config = dict(
    hidden_act='swiglu',
    positions='rope',
    parallel_block=False,
    init_std_up=0.0625,
    lr_head=0.00791,
    warmup_steps=377,
    decay_fraction=0.386,
)
Each number is 128 + 32 x the weight over its row's rms, rounded and kept within 0 to 255. Layers, rows and columns count from 0. Numbers have three digits each. The size before them is the row's rms in percent of the matrix's.

# layer 15 MLP gate, 192x64, rms 0.29, rows 114-185, columns 0-63
102:148175121133128144137108155123096082111117067161147180122104095096134154167159139073151101140114175142155124156105121163150111067133089131112110166154098104099123121068216106128048156160139176
096:115137135159114077122098195170138130097093125119160136093092108081182119168154080162167117102155120097122098146119083122171147146075171091127195167109068077107120124162103070141129144123166157
094:134147134122072101077122129115129112135059130134152150158124034053107128130233077101139161147139120138117101137131134119201163147145094145104129131102091141124148157104124131163126150131194136
096:123071106094111144154158103137160116124113168118162186094107105127135100149129175063126155142138155114110130143142040102068113156032149156156121158164146134079105171131131181156128153142088137
097:160107114148151091193128166106087134126112140111192167133080196117111144144104172080140161174066164112149169173117107145095080110123123150137116092124125111094179177104101151080115083140101090
102:136131068142142097096165115096130148161094100104135144155127097124158081102151145078111082181158164190061148105143116147160148119112146095036163162079170140075173139118109121148104142150156119
100:218043082108095123161152130169118176080124163077099110146138169133184142101144113144142150124111145155120122136143155108128133095105150133115126115134125143136236111077128094119131123194114114
105:119138133156146161110219114095137148086116147126151155139085165174142170134189126109098134102132149101108170109122125118117114074116090074040073153134143199129142130152144154110180106116101170
106:147146141167119117152155113081096156149083148126114128156126137107158115168207135133119080131128097116082111122116108115165128128120163096116158178110162113184127130090203143007090127125156158
092:173097106103126148174129156166109144168127150136165099134067070128124092120149155109120107119133215069136130163104092128144122094052181177145119170175130136126065140116137144120086136127147071
101:148141090128147083100179124096117107125105116131125151180081135086178160151136138126137137074137113169126084127168129113127158077168133095124103203131160096164085147156133151097056224131144135
105:134146107110141154138179103110106122143142106201159159135143171141074137114136176123165078093141125134139093102096131140057097072170075126080102138109127186133100167084114165063126152172101097
099:176144171156136094179133120108087186068122112155129154134132164095142160139154117159097082132077093119101112149138104115115135135172133084092184186026150127158100104075121121155123130118142170
110:170085125137156121113120125123180088091098097146156148104121159112141118162176156109122075189135141098127155172114143153104137125139077051159094158143102105157161121092220164095181098124082127
094:197171092102116102106142112097137141114067151125118137178124113133061099116139100109162128179158104122131150148106165143105101050176118045084147157183099117141135138152165123097137131166157175
108:178046067133132100195119115142095096154108109172114141166141128108156192204133122091149154125104112167098100159140182095082107149118124095149133108083120116110176135097112096141152164126163100
105:125118144142198180116154184190113122129148148100194121153111142137188136112164128099140122066155097093137113128121136092059152143071146104077150117132081114143117136123106101115063157117127200
099:210159150132107110132118113141124138134085128108165148085143093106169152141183093112078174150100224119073144109124125131141127058160143160089081167129130136154114135101152113097145131121053111
102:158129124138105091095175122174131087198143113123152111104101111128139109118121079121131132095163116175097093144150184070123124165122096122116238160128096146071156144082162167135122081109098148
092:146133075124176097111135109068130141195122169186111113105063142108196148151121154147138129123118132123062121124123117096129095117126136141121172085170117156095191104072110108144152134212094143
106:118097114066191123080129137149131145113091165099123110100130152093251176145114197117099122081149134149162150140116180066065125127092121120127134144116165112121142108134151111119120168135118151
103:111137092131131123158193132159100118140147082110171114105083199102119134159152156152116112128128183166077112086139107140083111128158124133084048077143129120162151163121131184119047148135095168
099:144088118148147130081082116158118140074136118149106171099128142102159153114068078201127155100126169080135092146193205130137134090085137126148094142132098103103150181136109135107110106192098087
095:121075043102148158119144108103178114158111164097119122142168194119169100148190136155141199138125102157120124132122136123096120071119136112136112095065130149151172123068173147075158176122118131
103:165094121149093117176102137125135123148098196133092204124148176165112158149156107087140090108072159106196174125125144118071146095158119099093130163125075100150169139138099118087134112172079105
101:189062087137118130138142158123097132137080121136123163139083099089126107130142101140174115120155137168134125152156185119129115173046085129135186120146124101161163150161055073090081119164135089
122:114091127158124131164165156110073154145091228189144182159104147106152109145117151048108116195106158123169145127143114124103103114067101117115116158072098131144152128102153151077128108143139111
101:196104130187124156159168169106143102153122128107055118150131118130132064148120099121084119133068158205082133110156197104099121120123163111133130106106166149103193127095108089143162150100141102
101:110089113121221102114130173148107071137160196162134099132085131107109109175099195165151126201121184135075124134154104113140127098089134151092090113125160107128119127091124155100122149083163105
090:151123136084121159075132124141168094179149154111108109103080105135101069164144159151098158108149138096141110130185149103186121134149162088080110159106115129140226116120105163076177162181131143
101:138112060098156089078086110122107196128115198085151133112119190136130133149242168117084174134176154094116129164138109134070097122109149111106123109134143139117147120124118151145104131159102136
100:103099135188132141227132118089173083112135222091157122124086139108123134145120143095109127111138105158100142125133172125158100103104140096167115089086155128141175121151144116061091155089132184
092:179133151150121157125130169103161114162107105145143098131168137147182126067171124140126124149126098131094115139135077044204061136103083103128166080106080135127147155112167118173173143087096150
097:149094067124147096102129124146131092128111128108139144095111114140172122147194184199074162159095142154111099098156091111070110140087173136145127170132196059125131103107088144112128165160181129
107:141108149139209144185129094119099094140103093115152117121095086117128160125146126118165082085132117077104123183142169090147134169140122131033175193070149161147123133129159125146126117079166143
088:134133084153186120142090145133108192107159133099136147100099091096138136150088182100127118121143107091086105164159122072188163108157128144083148122136087161119145226061073129117097127115129114
107:166059128135051130147117117137093116144157093181123183120116123073093132104125148076122102123142131080135121120085178124152137155153127124125135207087119159137160124123155142035159117176160158
107:087067082109119087146102124139107148122130179110111117090107155091154134228193135141083186140161147125141078149199140147148154066126139123091106092152123150102127173154102128153113107100108142
088:087133167154172170136167150176144157102096172106151135095069153124132154167143131067095100145143095106144119124203118079087153142161081136147115130112091124128096144133117177092056077117168094
096:105097062126121132119103123132079103123112153104164097149141046134226214117141165123126132118124111168151129114178162102126133142072158067119090139129143096106123135153107166127155164174096116
108:116140108139067155102145182115093125133137192152134173162117155061129166130141160153080182136152156124125107112102150138102121138117124087141168185066126132118217120090057108140105133093166133
092:120158129135103060124140127143133143113132145105109131097152183127135131092156118134070155072140113128105199136144216124168118066135089105127104209172120117171092149133128163144074123123161073
109:175174091175217088098102113160106112128081114154161088099107143104123127172159148132096120139130158114084107095111142097154144101152045109071189156125161133125094141121165154123163145152093097
101:127145099181100093136119252128114073113134101130165153120102173155112168135133108185159120143123141157070057112194167116122143106080154101103129123142107106127128126132125168098098143085138141
092:157128145143104158189159118128099138112135188090098164100133133068125199074099151052123150131107151115145119170160202176073069090112119133180146147142142106128131151106128105134097157120119093
105:168120093176098185122182147103120201162075132142193114083111052112120190121121159115092112134164118123083138145150144127149115069107128096135099189111126119124113151117121172117196103139126136
108:135105136108181081114135165157082090063134054102146139121088104147153126182111081148111075162128145102092130187162115084161167112087136142129129122117092087144135156150133128097143184172157069
103:155110113152121116157130122143177098166122075179155127122078162156119160101181092116146085133130143142086100154083155130075120106103108100146159194143107038115144136077139064147178164123095120
085:128095132127182082094115105147146095154117136130153098153118115155113108154152136102091153149154148123158158151065226152146100083099125094152093199110090106134080167164108166136066127098184112
104:141079104143165117129109171160109097100185115108122148119102095127143111146151047073101072119143184097136124192136150137096139096112096146121127178092100101054169153146182139126195138142117120
100:175103129142111059105107103170106132134141079139167144054059170087088107198087163121115167104136095127129127121125159128151074144168108107127126181123173113100184114144168155165109140139165124
103:128150107147154147142145123149089062146154159088096117139117157095058151181115176143113145167108159122126180142140164132100116094110170116090115140136155115157141156050069191105124083119194163
103:134130154083146079106150110168141100161149125143148116135111178124158129202131100115103101132141166165114044098178116105078128092136126146090059097130135145157125180036093135148149156134103155
102:111147139159162050165111102146078170069124159192173173156138157106140168113141125115064094145092135148132182126148160136102091129126121125158163140080128112114152113078109105063149185104099116
098:102095121121131070195108119150105096136155165111155157158122122068114125152105055101119177123157137087166086168115110145115051136130140113127133092131145107136144154201140196114108171181123087
108:175114137189137080168175165153147155085121158162067127121096147146089142119232102091083143103092116137124159171148189124120127127139159095070148138136143099139143118097111149082136102113082132
108:144144128120091086144144119110096110091132121168110180179100157110120118120160147122122125116119101144151058157108113135142129148133096120070086213098090161142241155116154167108081124133179110
088:149166156144093107132079089149105188117107119154131134144095146112084093189104206123101083135163108113107144156176115099111087074182152109103207150101124108099127122100150160141160140091140180
099:106108057113140119102155134113149075139084112157154121106117116128125086091193124084140104177120192132169163129181072122113135140119120081083171143184131162164160163142126113131143143188078079
099:121163109176133076126130118122114183154115129202120173108131095133125108229090126130158127113090162184138125086150118101090110089130167141096113135134128090174089141122049086153111163164116105
101:157090110087135138118171088174143150090099119118107087144046174144125141120140129148189081130107158082141121186171157156106130038114158079139187177136109115113172140103141138129138134123130095
105:170145161114094162167120176158127116082090146069146160140129157148134127148149164103144162135102083126192072152152113097166083150138105175043119162102120148099147109096157127051086124129107108
093:194160091130131108064117183130147137069110146162149235141068132117140089160167105186098167160112108182079103127120125100123136125095111115129136175106143104144139104110088120118094152104136138
095:176089121142129113178097149178070152060102079158108130118116162078144153083204089165157112140138161097108077146083092110071159112099116143153139158162132112144166140106141121101131161098159097
099:139145137127148119107173106117137131108097150186211110147089127123103068148186093151150118135118144162123076112141148134111157127108061085082078160100083132221126157142152153123167091124112096
098:091115144161126159146171202175138073084123181094107153153113147074104127124181163106127109124112133149162065139122069158126112120136131084153094098077128055120191120145180139135155124118143112
091:118122108122069093177180138111142140111182130131076137164128159147151197136112089104126156092138191081166079205106121116086126107110121090069146142160110074104126151135096133099095147157167119
106:226123127116102154122126127198166162139101149144131122103116189129117151143121162096112083148056192093105152151135126107177121123095126098128123159169125101088086153081151128082133118175071122
092:177164109135128081072170182120138099134106120089184092153086135123104121091159153158144129089048139140113069182134190111135137124134150108109131074107137120104214127124121116142129110163182139
099:155108104144159115107125143178143072088158117189147144117122149142096115111188071175119074107105149150115112067127216121129097089134152083114118170121139119122094132152109136127100141192175189
103:086123130102142084138194139166165132101083091111144121124156162110114199184132122125171098129169178155102124126126166137131121081101126080109114158124070150118170091114131176092200165110136068
098:168129138135116162205143162173061112091184141150112066143146092132131135123154153113165141142086179136084108175168164174074081081093104097127119088140126162146111119150133079101105170121118142
# layer 15 MLP up, 192x64, rms 0.294, rows 114-184, columns 0-63
105:176135078157143088123110150117105141173118074059124110174104079082181120112161157163123141068226146112097101108139121153095137127113129129157134133135151127092131152125059078151108137168163122
093:121137152130115138073056109196125078100139164130153119119074166108158106159143096075114115145148164138129073081140080092116121165108121151096147163136168160121078137135122184174158056144099129
098:093149122145119130114061092151109115083087119188167138153136072112194154085126100183085172127114094112096124177136145180156127141115126136179140125119131062166161113165170129118136104070084148
097:117093087172129117126158123136128098165183134161138108096172201174161120160096134203145138119105109088134149100150119127171143063095156115162105143116137146113149111194095105075170089103066147
094:116166119135142127120135075173176093121125095171101113156200131094155141172131097190099111081138152133139073133151075074157132129163107082104157198100123089137143113141175171140069144112134153
096:088115142097076137152117091101141095143179209188104125127172128155129098104155117099117136103108140142086161109111096139141098073076083106101163130138112137084151174216096128144124187133155108
098:209059079135114149114137061153148146140092072122141076081108138118133149129163136105160081160118149119147127114135136114135136171158130144109130110165136165102113134116099174242130097132126081
107:099080126117078153146112145118103184141151059211135120083200120151116124140116146106126160136109190195153103110117105126098128113191070112085159117102127113151163105147156122067153125114116145
103:154112145094081105141184156123135099155114103117098138172153046052153114124128151147117175091132172160133070136142145117131149162099122163149049163098159153148114098130145103055168137116122169
092:113088125127177089120117106106167108085080168078067072124125177119135043170133135122141126113130118080132141162117174135172096163190150103135169106133141113146112120114148145115192131158127198
088:092118118103157149079169075092119141139128112152104129171103170146198204144152104083115158140102141140122111132133125129108149093162096107171052191144104066136106126146149186096085162154133151
103:109126088112043175091094134169099086108145123134087199136147157146091100113095120212175175086098124185134128105130102120148121105113160141123179110105106106098151117183156140134156109137129176
104:167129105112065200044103161131108094146106170144121117180134097151140172157118126143078114086145109165144162115180078100091129128092110163173094137148089101168191129139125101130122178125126147
110:110138159172074159045165137147102125122179155096162080201141110121111113118104121122127144128140123139056172101143165140125149114093167123103144090068188139149102097176136146112106161096148179
097:111144133082139110082159070168135080148160146123125108149168116088169102152177088120146111112157159210162181142162113102094123094144144159102200136085179103129101128105126127157070080105119122
126:175077116144107169211109118113115130210099146141155124145160079157150172147135114098112145080093122189092082137128160134111071142098110113138128104107156120122134114105062087130153166117189102
102:147119158150177144108175157076126119131083084141138104108079128111175082116130127136159183162159126095087132134142116120092148116067154132157126196166117202094065146111183120102155129082097097
101:117075155161124131171080126127158150118090114155104092108107108074177123184136101188098133097132118154096123069125131160137111121130104148165083124139041093115101180137137186178169107152174148
098:089105104160139090139098140169070113104141177148161129126114087117107107101084161175113162172190099142130133145141189126133170121163077116145104113131071153128126138182120130113128142078048059
087:114098136085170113149161116198080154105078129164107176096132144142118097122211144158101114178124102152142131145174168092096146085133163184074084128145127144154157088089086090116117139127105164
100:099099089122146137055101111140131186128111140115145131186119079128115143139116137104100112090186131083128132138128107120125152142139092109150107146163064117068164149151192120116078147104136240
109:109094144144110160143180169134148111162123107116159119152174089138136157115141118139141065099115057104173141108152150153111146165177114100030116128128148042178155097138120108124153091071114118
096:117126119100163148137138185118143156097120104078195088179116159158131118125163167117109153118134099165110130080130050129108145154172122130112095132149061124161160080197153062093148150090093132
099:148117151136128131079148156120162255098119144110119129083169144096105095130150134192091115107127122102165096145190131115121091155116113078161050138135120137159115127162122122110128147068155096
108:179143114124086069152141130178149115120090060122135199120152100134111201114097088144132107050115165114140139155141138117187146089134138101115092099125161100149094113183120072115103146155125173
103:150151130142073105188129134117106096144090067096105187200195113125109150094117190060138111136077135146121176102084085162165114160116137102146141158119175137144151115074169132141132121114126126
152:155089109150047152157145147086132139091151132117090161157107121158097110086117132069179151158087119148180126127119135156173154136080109127157090110062179166175148092139185095181117132107112149
099:103037086109130136173131092106116103150082163134130119226098128114108126106099094096128151160124136130167076132099095118142093167128134108123118085169128153125187141114133147182146077147194156
096:107167114084143070081108099088050165129124138119120150062163178132163078127064171188138128168092138155101187107181127096153146144111130155114131146101117097123121161098166135143121141156091113
097:056112131103154093151129101139191140178078085129147132158137085121128121146198099148083183136160156152137083135154167129124113120161091174130092158122107175131154157107052138103127093115064121
099:145143171117086124106120121097188085166175102147190102193109074101124136146087126140160085143133128123164141119155122121178129121113056091128099165133148045107092129129148201129126102163147106
099:181074125127096098177093109131116137108100090116113148167146132119074095084113174107096182177175129121168147173117139118151109125112148120135105088092123129121204125157089083151198178083116162
100:091131130107159138135097126132097118101104112140140065074191095116091098174069144152192196149141157120153162077105132135162083102126086116132139102152135155179148141073200134149103154129116163
095:114090167162128092157144124099099115085182177047199116098075126111166145148107093159092113156105110156088132116122122159084086155185136136130127166165151173074171095156099116118142130160116143
104:106105110123161157069152151127125157134161112067176121078114102165182179121121156123121153160169101141065176108144133108089135146094100174053172171133193168093138107114121115118099147101096112
093:131088127135149095155165122132064046107122150172098097137114174143158147119152095138130129161115170152210162115111175157083078168102133111126086161119147093199127102162109140092179095131120141
099:106146149174104108086125132082108085106119185138146130094117141077106139108145144121138118086144185100114054159181117121143163096109111156153196117143126203183140100167154128068115121144074096
106:126150115173090090113124088115052137102098140135105116154120122126143115165148194107091145161142145125088085142067065128243126142163097145079137151104167145125115128123172167129158090134126133
089:103099174186219102163196097163197069096126113127146112122120187114062132122130154097105154087160082113135120181131146102169161137157127134099142088113143154118140146113113128090094113111127129
094:160158141176038104139149158153159106097045128167088143156134146113091132121120123097163156125109067201140161093138163144092151147096117112141125083118201144117135103110148103082124148103143094
106:175122149133164158161109145108126102182179165158132103166088145169131070119102125145144110114145141140084121096108090093152118200120159061076140084143123146079065118113168114121190137076148146
085:111129170122112119153143135124184190134152062177112169136173151112105098093109099136122141137152088140104113148145131195126164125077055099113099152082151121108153149099138034120130159129189141
113:201140103128144123093133117169082115111110157126120139076150158143095122162134086166082175148102181122098173115165113126067107109118077128107143140157123162038115120149188184145140123120077103
104:153134135112152108092197085141119147117090157073189086145129136119175149148082143136091131136099123069155131120179104110118127153143142088164098160075168118057112123121167149098217103123156122
083:055146110142084104150151140154130131152119131143174141147092140163113096177164120169182117114114106172123114101069130095152170182202085183098151095063096094131091088122135110146165147110109116
101:093107140135179130135175121078138108081094176112075107111148144129169154137163122157129161165096081103091152132116089108178134130161144153116197117082099203071167141113120144202119100114132155
112:121173155117055118180125110168099095170138091174090143161124096100174151193146112096097168178135115165074120126140135088142106154163116135118141116120150117207140088135107113155115161113112053
107:172110136109147093157184085124153088136056104133132096184136158113126177149211088080148087088130146128142167143120136141100123125140102131125171173157090103115146138120159066142133191145112069
088:127115147131133119139127061154112129141108141114143129121091111170135112140123176076159146143141191108158169141087081132079144059128094152127127186094094117135126144173216172130082150116132046
115:111184135108160096110183121111098215144063131113103120126112187071151136181145169140132161139092146152089133148159113107128136090137129089108113147168105172155126153099125099154045092141081118
099:109105153173097116099156173139196111168124150115157142149135092088148133050133098107099122111159078117131130114124103129159205086095147135114119087100155138144190113100148102061146178126180176
104:091133149130082172123054109132151150079137172120148134123163121131112144115129128119138137207105114122075165114076148145114078168144137146176162085112158080078181145115192120079131087114124181
104:057113134159121197145126145191084146099113081149120097123116130137165105168185078158127136106068151162132150119102140143138163067100139112080117116143104150194157151129103093166096166117084092
113:121076083096139153088179157163151117239128056105119100112111091151107104164085116112162165153172105139147099134138128114127152136116160109092119124112087178165166121134140129158071083118166140
098:137204107145137063117071137141115120107083139135116099098122077157120120107161187147073185141071125197084155150181106129097158155188130097137136120170148106162114113137124147106111184109121130
099:141139169157151107119150126133170149137087125118139093159086167099075180138159129063125134089143179086153222139169080128119120054174147100102151096143080143110110148101121153109103111131080120
107:138121105151095114167083100100085074108147133134086111145087065133080087115120135147160127112180131148172123186107136148130130171126086161116087187113128158061152147088163188131116168164113075
098:123148037160169127100148097099090160147134160146143093091173058136105110121099100128145144149162132141110173164112146097104093131094104165128168162185075161046122149167101158141132126159101131
100:203151115148144127104148125088126125094180056121161126175111140104129135199111174088099150141158069100131114071176170107074122115124155164197108130127093116109093125105143109091148122179146119
095:165117163080155154080096116148145147158157140189137187095138124111064113122151093068144155145174085171060140147107132155132125166160080097175148107101131114096083133113058127139110150153126164
103:161121153101075132146129129115144091064157142047117132140137131137112086122154106089117177176109104096116157101102126154148097132149191095173072199101175103152153089144156176124142193124120141
104:108115168175125160117173063118119079165159117185113145131060152134138164148067167078105142161161115127102120151082144147061115095137179122151071099153150109167080128127113111140174095110108130
107:143134143127133134100127112154192117154111134120158160179189100166114108118165077125107157212102124191116087105137171107138143125084113106068177173117131097113116085122153076126099167082165168
096:108113099159130126084120129111110194132141150148163127104135090135112064131081179122136140101126179124121213112135084126139138123148149114126111014083168077144120167125072150146121133161097100
101:153164120153134063176140127133098107113132122141159108142144073137126188226084144141125209107143077130120117080092110169150104147129085129123103122143091064148097110104144137118115115176186134
098:112093142102123163198118187102093155192122101126115187156165133152160123075065108128130145064113089080129133118129123110126141136075077131105192117105117162129153117148107145135189127117196123
103:144031099162177119159168129140129138120114130091172085104155101095126158148128080106136087189098133143140110114164148121162119114094124133205096169166117127096121188114140096133126083131109055
107:155170126132076165128123117151134194145181155125157165140136148162165120121100176109124153141062094145105107157113175103177145149120085095122112156128036123085160099135138092079105097164097077
090:096140100174150121127137103116166137104176105114119095177043167088153110097142136134158154136171138125099149083078186141097160096113137204163093137156083129084142142101103186157100090108115101
103:148128121126084149029133161046103149127126124136142129134118134145111110137110113179131201121136018139118173148122095128145112163118112119105165151082153116059180122161122147149132132164130136
102:056151127143139130084133123174162102113078133076136110143030162132126169127142183127113133153124132119108122133112125107151111147101178114105166093139074100120212120156169114133182096126109187
# layer 15 MLP down (transposed), 192x64, rms 0.285, rows 114-184, columns 0-63
105:118133100108175146133133138157081092158109147172145113121109126074076134148159158139152180121153097104140140161122052179097098118121130176131084120089132129162186114143125084149170129038172080
095:099161144112135135151133113078160106116093173124161147082098185085206103156110122130141173118186183114149114109144174099153084125156131118117153150155112113116115160061144144129120044123087074
097:143185100133109118095154146144144108131149102101099162162173152107147171137073176158106145099088161092063146111091122072073163087132131106057099102143110105157153150149111114156200166142111166
101:119156092192127119122159133124108108065075145089081143121117079136107196120137114157145098109189115115067128102113131100186136130130130124128161108106101189235156112121136173143155108128123153
099:117183067175117086146098167107085129176171129092111130103077098122142100142155151153111145110063194100113098116150129185112141152116144125084156183164127107152141162181150128102128076123071103
098:111154091115139164150111180153180124131128084071122139162089094128049120189054111164142111153156126173129130147129127126108142102142126164135092121143154186161144095136130065069117125056151116
103:091145119154055133132099174129088170138124165070168096130149154158121126164135113136131143087153174127163119148124110124161097139117130117140133180143118105166000179119104159070114098136108117
111:163186124146107130135107132217127142199160133136056128138153120110115081082133112062104151134119091139116105077183129147103138101135160157126122108083140170148133063158120120133106092141099194
106:131093192091106136150149140135188149168195128093124141143116143156123148119099136147121199117183106063140086117090145115148066119149090136063133075136102158160129119154096094180088099164139126
091:110104133120080153118137069114164173156155160102119150104127089187171154131103076088127104147124178158170159168154126128100181134109099126114071134081068141139137131180165065115146090164088159
086:137122134029118133122205121125138118122146140099126109083145145182171106104115150120163093108092154081053156118159073140108121165130141161166118134146134217113160117112135071118155115097127157
101:175151171062117143177073147149116171084074131176110137120124130188132186147111086141127098130151073078125101149115139166159130084137143063145134092153099154124137152147096099134144147165058118
106:149060158115202110143128141133164159128095121096093120063139138137145139160125169125125119090129177078115116062086103131202111126149141144149108184093110059170142129111124098172082127161159115
105:114168120144065128107126143171084151116128120130157147162148188164110096109065103095112149135155105174177150151066144129136083176094105145088127106085149102040120199152161125127143134106105143
102:109110139148108118191174137122105131138124099130088088088082111174043099174105112167133113088132150138159180112163166114113119172107154123188158153059086105159156131129063140142164124107154156
096:135086083135143165173078091144146123094136083180115145124128142121118141158113134138120134097179096146147153100074149149112098166116128073207137092175146087112061039132158168134153109119134154
105:170130153124106146117149083158115110087095126121135091118112140093122055139186194095115137112156183132178109148115125114165143155191097149074134145127080122097150151094116149194140128110057073
106:101200100093170084092085156114091096125131146101107177189138103117109162110118141139131120153114128151180147132203093138086085138126120146107102179091186149092164113170128096177145101109082105
101:088100127122165205082094098162150094096132125129115167121184127145114160083139146108084146116140156130073129132141133138076205113162139176067168072096170142145173096126069116129133108149143129
088:126151116089092189115117073120109122109124147073111065151155112083059167117174138125115124143129150058118159105113150176186141087185130102109155148119186146175159126124146120144156084146131077
103:128138132128158124132105127141162134136137135114147154146086133132145130095113112041059095127103110120162151141129193122123124077150185099202126105183115161092098190136087115110153128157032139
105:212101140098096122146093134138171148174168120166134138157131132125162081131113157103141143143122144095097086102115040124125093164149116122143088076129102137201150101099060125130187109172106150
095:125132072193153084128239081112108133099152137096122149123072145125131131139161146118089148186148140099117153139139153136159131051128063149112137156127137113119090178148076137146120113162094101
098:135112136121111114150142117152164100179045113175110125110045116170122148129124135090112141067078185141080126139090179115158121154164162122102140161139139102073135201140160140110152139147137073
107:112116144127161101046137073105147142090089130117174108124086146157146130123113132141144170118103082178126093089185135114143069121085152189100153180160091153134120186130170088140176092112112162
102:160101135173129097111099151158127133145086118136110059145134160108107171117065087075140155089146137118098100130197110126130181173133164206127165173153150119128169121149111110122080081077092106
115:149082129126143153161110132096194100138114098145109071130095132107044141142104121117137171154159120139151143090069169177133090119053107117167127090117161129190133118100160135201145176121107136
101:119157131146121146155119123156117146075084101152128165130125195134144096097142079195084069029173114126137127130081157165118123139110126107155138137132164126112124089113115174085100188197135134
096:143192139112116069093181104111135114154093102153114185096127127115081131104119111126117098123118146109080104090099135091108182165161122158107214147095160154203141086158179103125180144111127130
095:145131128163094139099125167110145147070136151069074145121186140175126107116102144067113076083166126161092138130110116159161120096127197063172099107131145095106078161123132148119159138135191168
097:164083103151129093082133147170146167126145115130079137123125166115114078114136147158124152086162120136098141123132116141142160133050142052166124142082101138084171147125140121181160172028159157
096:059159082096137129114120139143125067156144076157145132091132100102154082169080130158199098132124160172132099129176139102141099126137126161145106135136202146108084097094144148155083162111204116
099:144171132179166153101077129118090124151098145114137101113183117085121084172123132118139200086108174140107141140141122137184165047133119099143158077112090174109157152100076131145099128091171084
092:157149109110146107170133137171128133147077113116150116093066091128113110169088144093158098100202041163181158153156088176131111126143148108154134122128111081146113056117135153178181129123096140
101:133135153100103155139077104074140088105104105131119151124101115188220142113109181174119117141156185099072124160135171158146131170159113178144106142124134121115062091096092079161130174135102120
094:162105132147152113118188162152140170091051168128121178060084120124133167088166139103101109119121148083147144155128159170133076109108174115107164159129113139099174200086099144068115131122138105
100:131172161140073109133120155121132115161147151061121095150149178122079140105092173168117117164139129155105153079151125052198132116133089168095124141118171097128137188134045087116117117119138094
110:159111133084135128129123121115117146133166169141091133123121152138110119126181067125090159096168155185118109069138131208041104182041141163147103163117118113130133115144165105134105112126094179
089:111159148130106100125130124105111098138153100159115077130130100148164099118132118148107146157169144172116140167078106162121204120194137234082148082114098141095129140057125126134155068098122162
096:127077141135139124164149131143145091149111148124088172171138175137157192159095139118094120134163075117104129041155127141080186124145125122104043117128153129138175086173130099097116080105174158
097:177074103127194077104116104150082150093155097130103180179075098163161061118106113139169065142139140121136124141178080132152158134110135192125129133164100102152157091092125141108144122158172112
087:179169144170092139132115114086172058134120149125116082133142084092110187159099112145065184092113097145122141095110179082131099144192140073131158160161123099149102156142141098126085146175145142
109:114137109108083140178136140174110140178153106119139148162138116107148098126138116122080146117090097156111134085104155138121108223090108158168110082133132032162142088159072109087159154169130172
101:152104108142129115151121184162104100080154143122174151070103160127205107142155159167188146133127110079093114106117135082141119064088149131110101143134064096153088134097119207137168121140118165
084:152098089113137142167144122108112151136181151135102160106074154144120077104117140066142120134035182194151187163145147140125061136084172162121111113128130083097103086099096139146159129159128120
105:149146081143137130081133131138128158153147086137135156112109084173132136164138071133136178110114088065178121118092137142167101112033120098190139137131142107141104113163122190074161181142078124
118:144141066131121131118107131124113127116092053127073157175165089163129131098094137170156125091165099107101144106139094123114143118107175174086158136150119156227105072133131116140109179138133202
099:176149131117144122108096190090071106158144145166095090118124129127123123190102137149077157131106094109114095131191065132177121176121158178109119062126098084181088103139124149126175101130162159
091:108132134133089128134138089184107188115176144118137078101119098105050121116078178192111141136157162120157115120161105165116138083173145107129210123087125121172149066143138183143112116135156147
109:164151126124200085131097141148130164144136111148171086112066077115179113158168111123141146118118132118138147175143076160131089108122085120169184108086062127131162063092148128189141114140123079
103:104134113130172109187089122066150098069125133163165156106152146110106104133160098110147096193081110139122098186132141086114135191099148141106133094141073102102083174106107179129183135179117142
105:144130166139103085130166145101113100098117128174169147117114069150168086075164114155140090083141123190115074108129086115121125128088138154139104101134114195198123156137158153157129054060128130
105:138164169073067089122107111094082142118147123118150062193141127184190171130133160112116130132131088095211166190156129186145110106119159101125097094121129102130131079117141104148134115120143096
098:150133127133112139151113123101134113166146168135101129095118121107169129075120143101136132129132101119104111110119121024111188145115112116116154171093081148113143255120096137143141162146127133
100:167154055151162094094123102076123079148084147130113117181167118132159164149133148106108146141076150152136129105135140180144025110133087104114158126112154119125124208138144153105111139109070163
097:148098130067136165101104106162160146125085123164096138174103099189132102176090086150104165096139127109144138189195085112144173117082137154134078142095199083122110129129154098171133097114120092
106:188147113099145148151132110151107110135106070156146114151154097085082192081153116157125114164123134106122103166090096082085114230177114143135135084157123159156137058108134149118127132115127189
095:105100144071078127133161120113127123119078180135150095115151179167164076106115098102120138133115163155093083188096162184103161189141124094155129077089120119198154112150111143086161163158109147
099:117156153106114159133097136157183095144107104112115125107132123095145110091204139099125144181116136118155081174108090121176092156080063105086164110180123121090180123208150104135148124170089098
097:147174093171084087081113138094140125119123134118138069119109148143142083183143201077114125149130172160095120048145126091161130184121154070144074130156111126105110184173157140128164134137115111
104:076089181159153145096128135105107101128125126097148124132148148138142106141163157088099116123159153143131097174166147108126173123142054207124124113086130112067107187142129203086092078159134076
101:101125138176122088151113163107124092163172114063130097207194159103108107106125106073179146116127146092152067124116159096144126086133147161098131158147117138124101178109168095079110110183170131
102:112117134067131115177141042148123076175138160167128094057147154117150135159048181082139099111148143106133132143119101181111143177176116132134141096127128121145121110162179105158144094148088158
094:102140104136157091143158136167160171117166119101127170092057099136156113195097061112147124113136103130112165160194156122146163127110153131145095147077061138116152070109142061149160127157094111
103:137123139133185113154120117162145071115119126132162154056056161128134079132129108135146111148070132178120148143045098137180073117117109146109130135155129197189107176161140110119158117097161103
100:155108125126104147135206131144167079076130160120224138139144152175110102163131075101136161117104127109130118168168109097093154143106190146152144177122139099137118132099105065076083138082144109
103:185128135099173146162120097179125187107110170129149129122073199107134090108128137120157133137125128080162115096136188158114141062148097109112102099109139164136139061140132133089058188117157092
109:105200090106155142163189107115176137136107118134051050115123115138121119185110118127107108162147146112160092090102100162138093124107120137146120136114157115173117141113153116175189182074090077
096:128105125099112131140105125142098185144124148199151151124133103165063141140118097164162139132116183122116150161187140060081080149051116115132143093113121086102045139175093136118124142166137161
104:092090115152119120207025091157160091141112117082111115050116114093153106160148147139143132145118147114150134110118149158133141117119099141098177159155135110197124177094125092176164113142170096
101:131129153097125159153127147143144198092131111105147148102161103146129175070105121169140161102136154163154098100157103104073120163112199073148099160142119077107064162121078157174165129067108107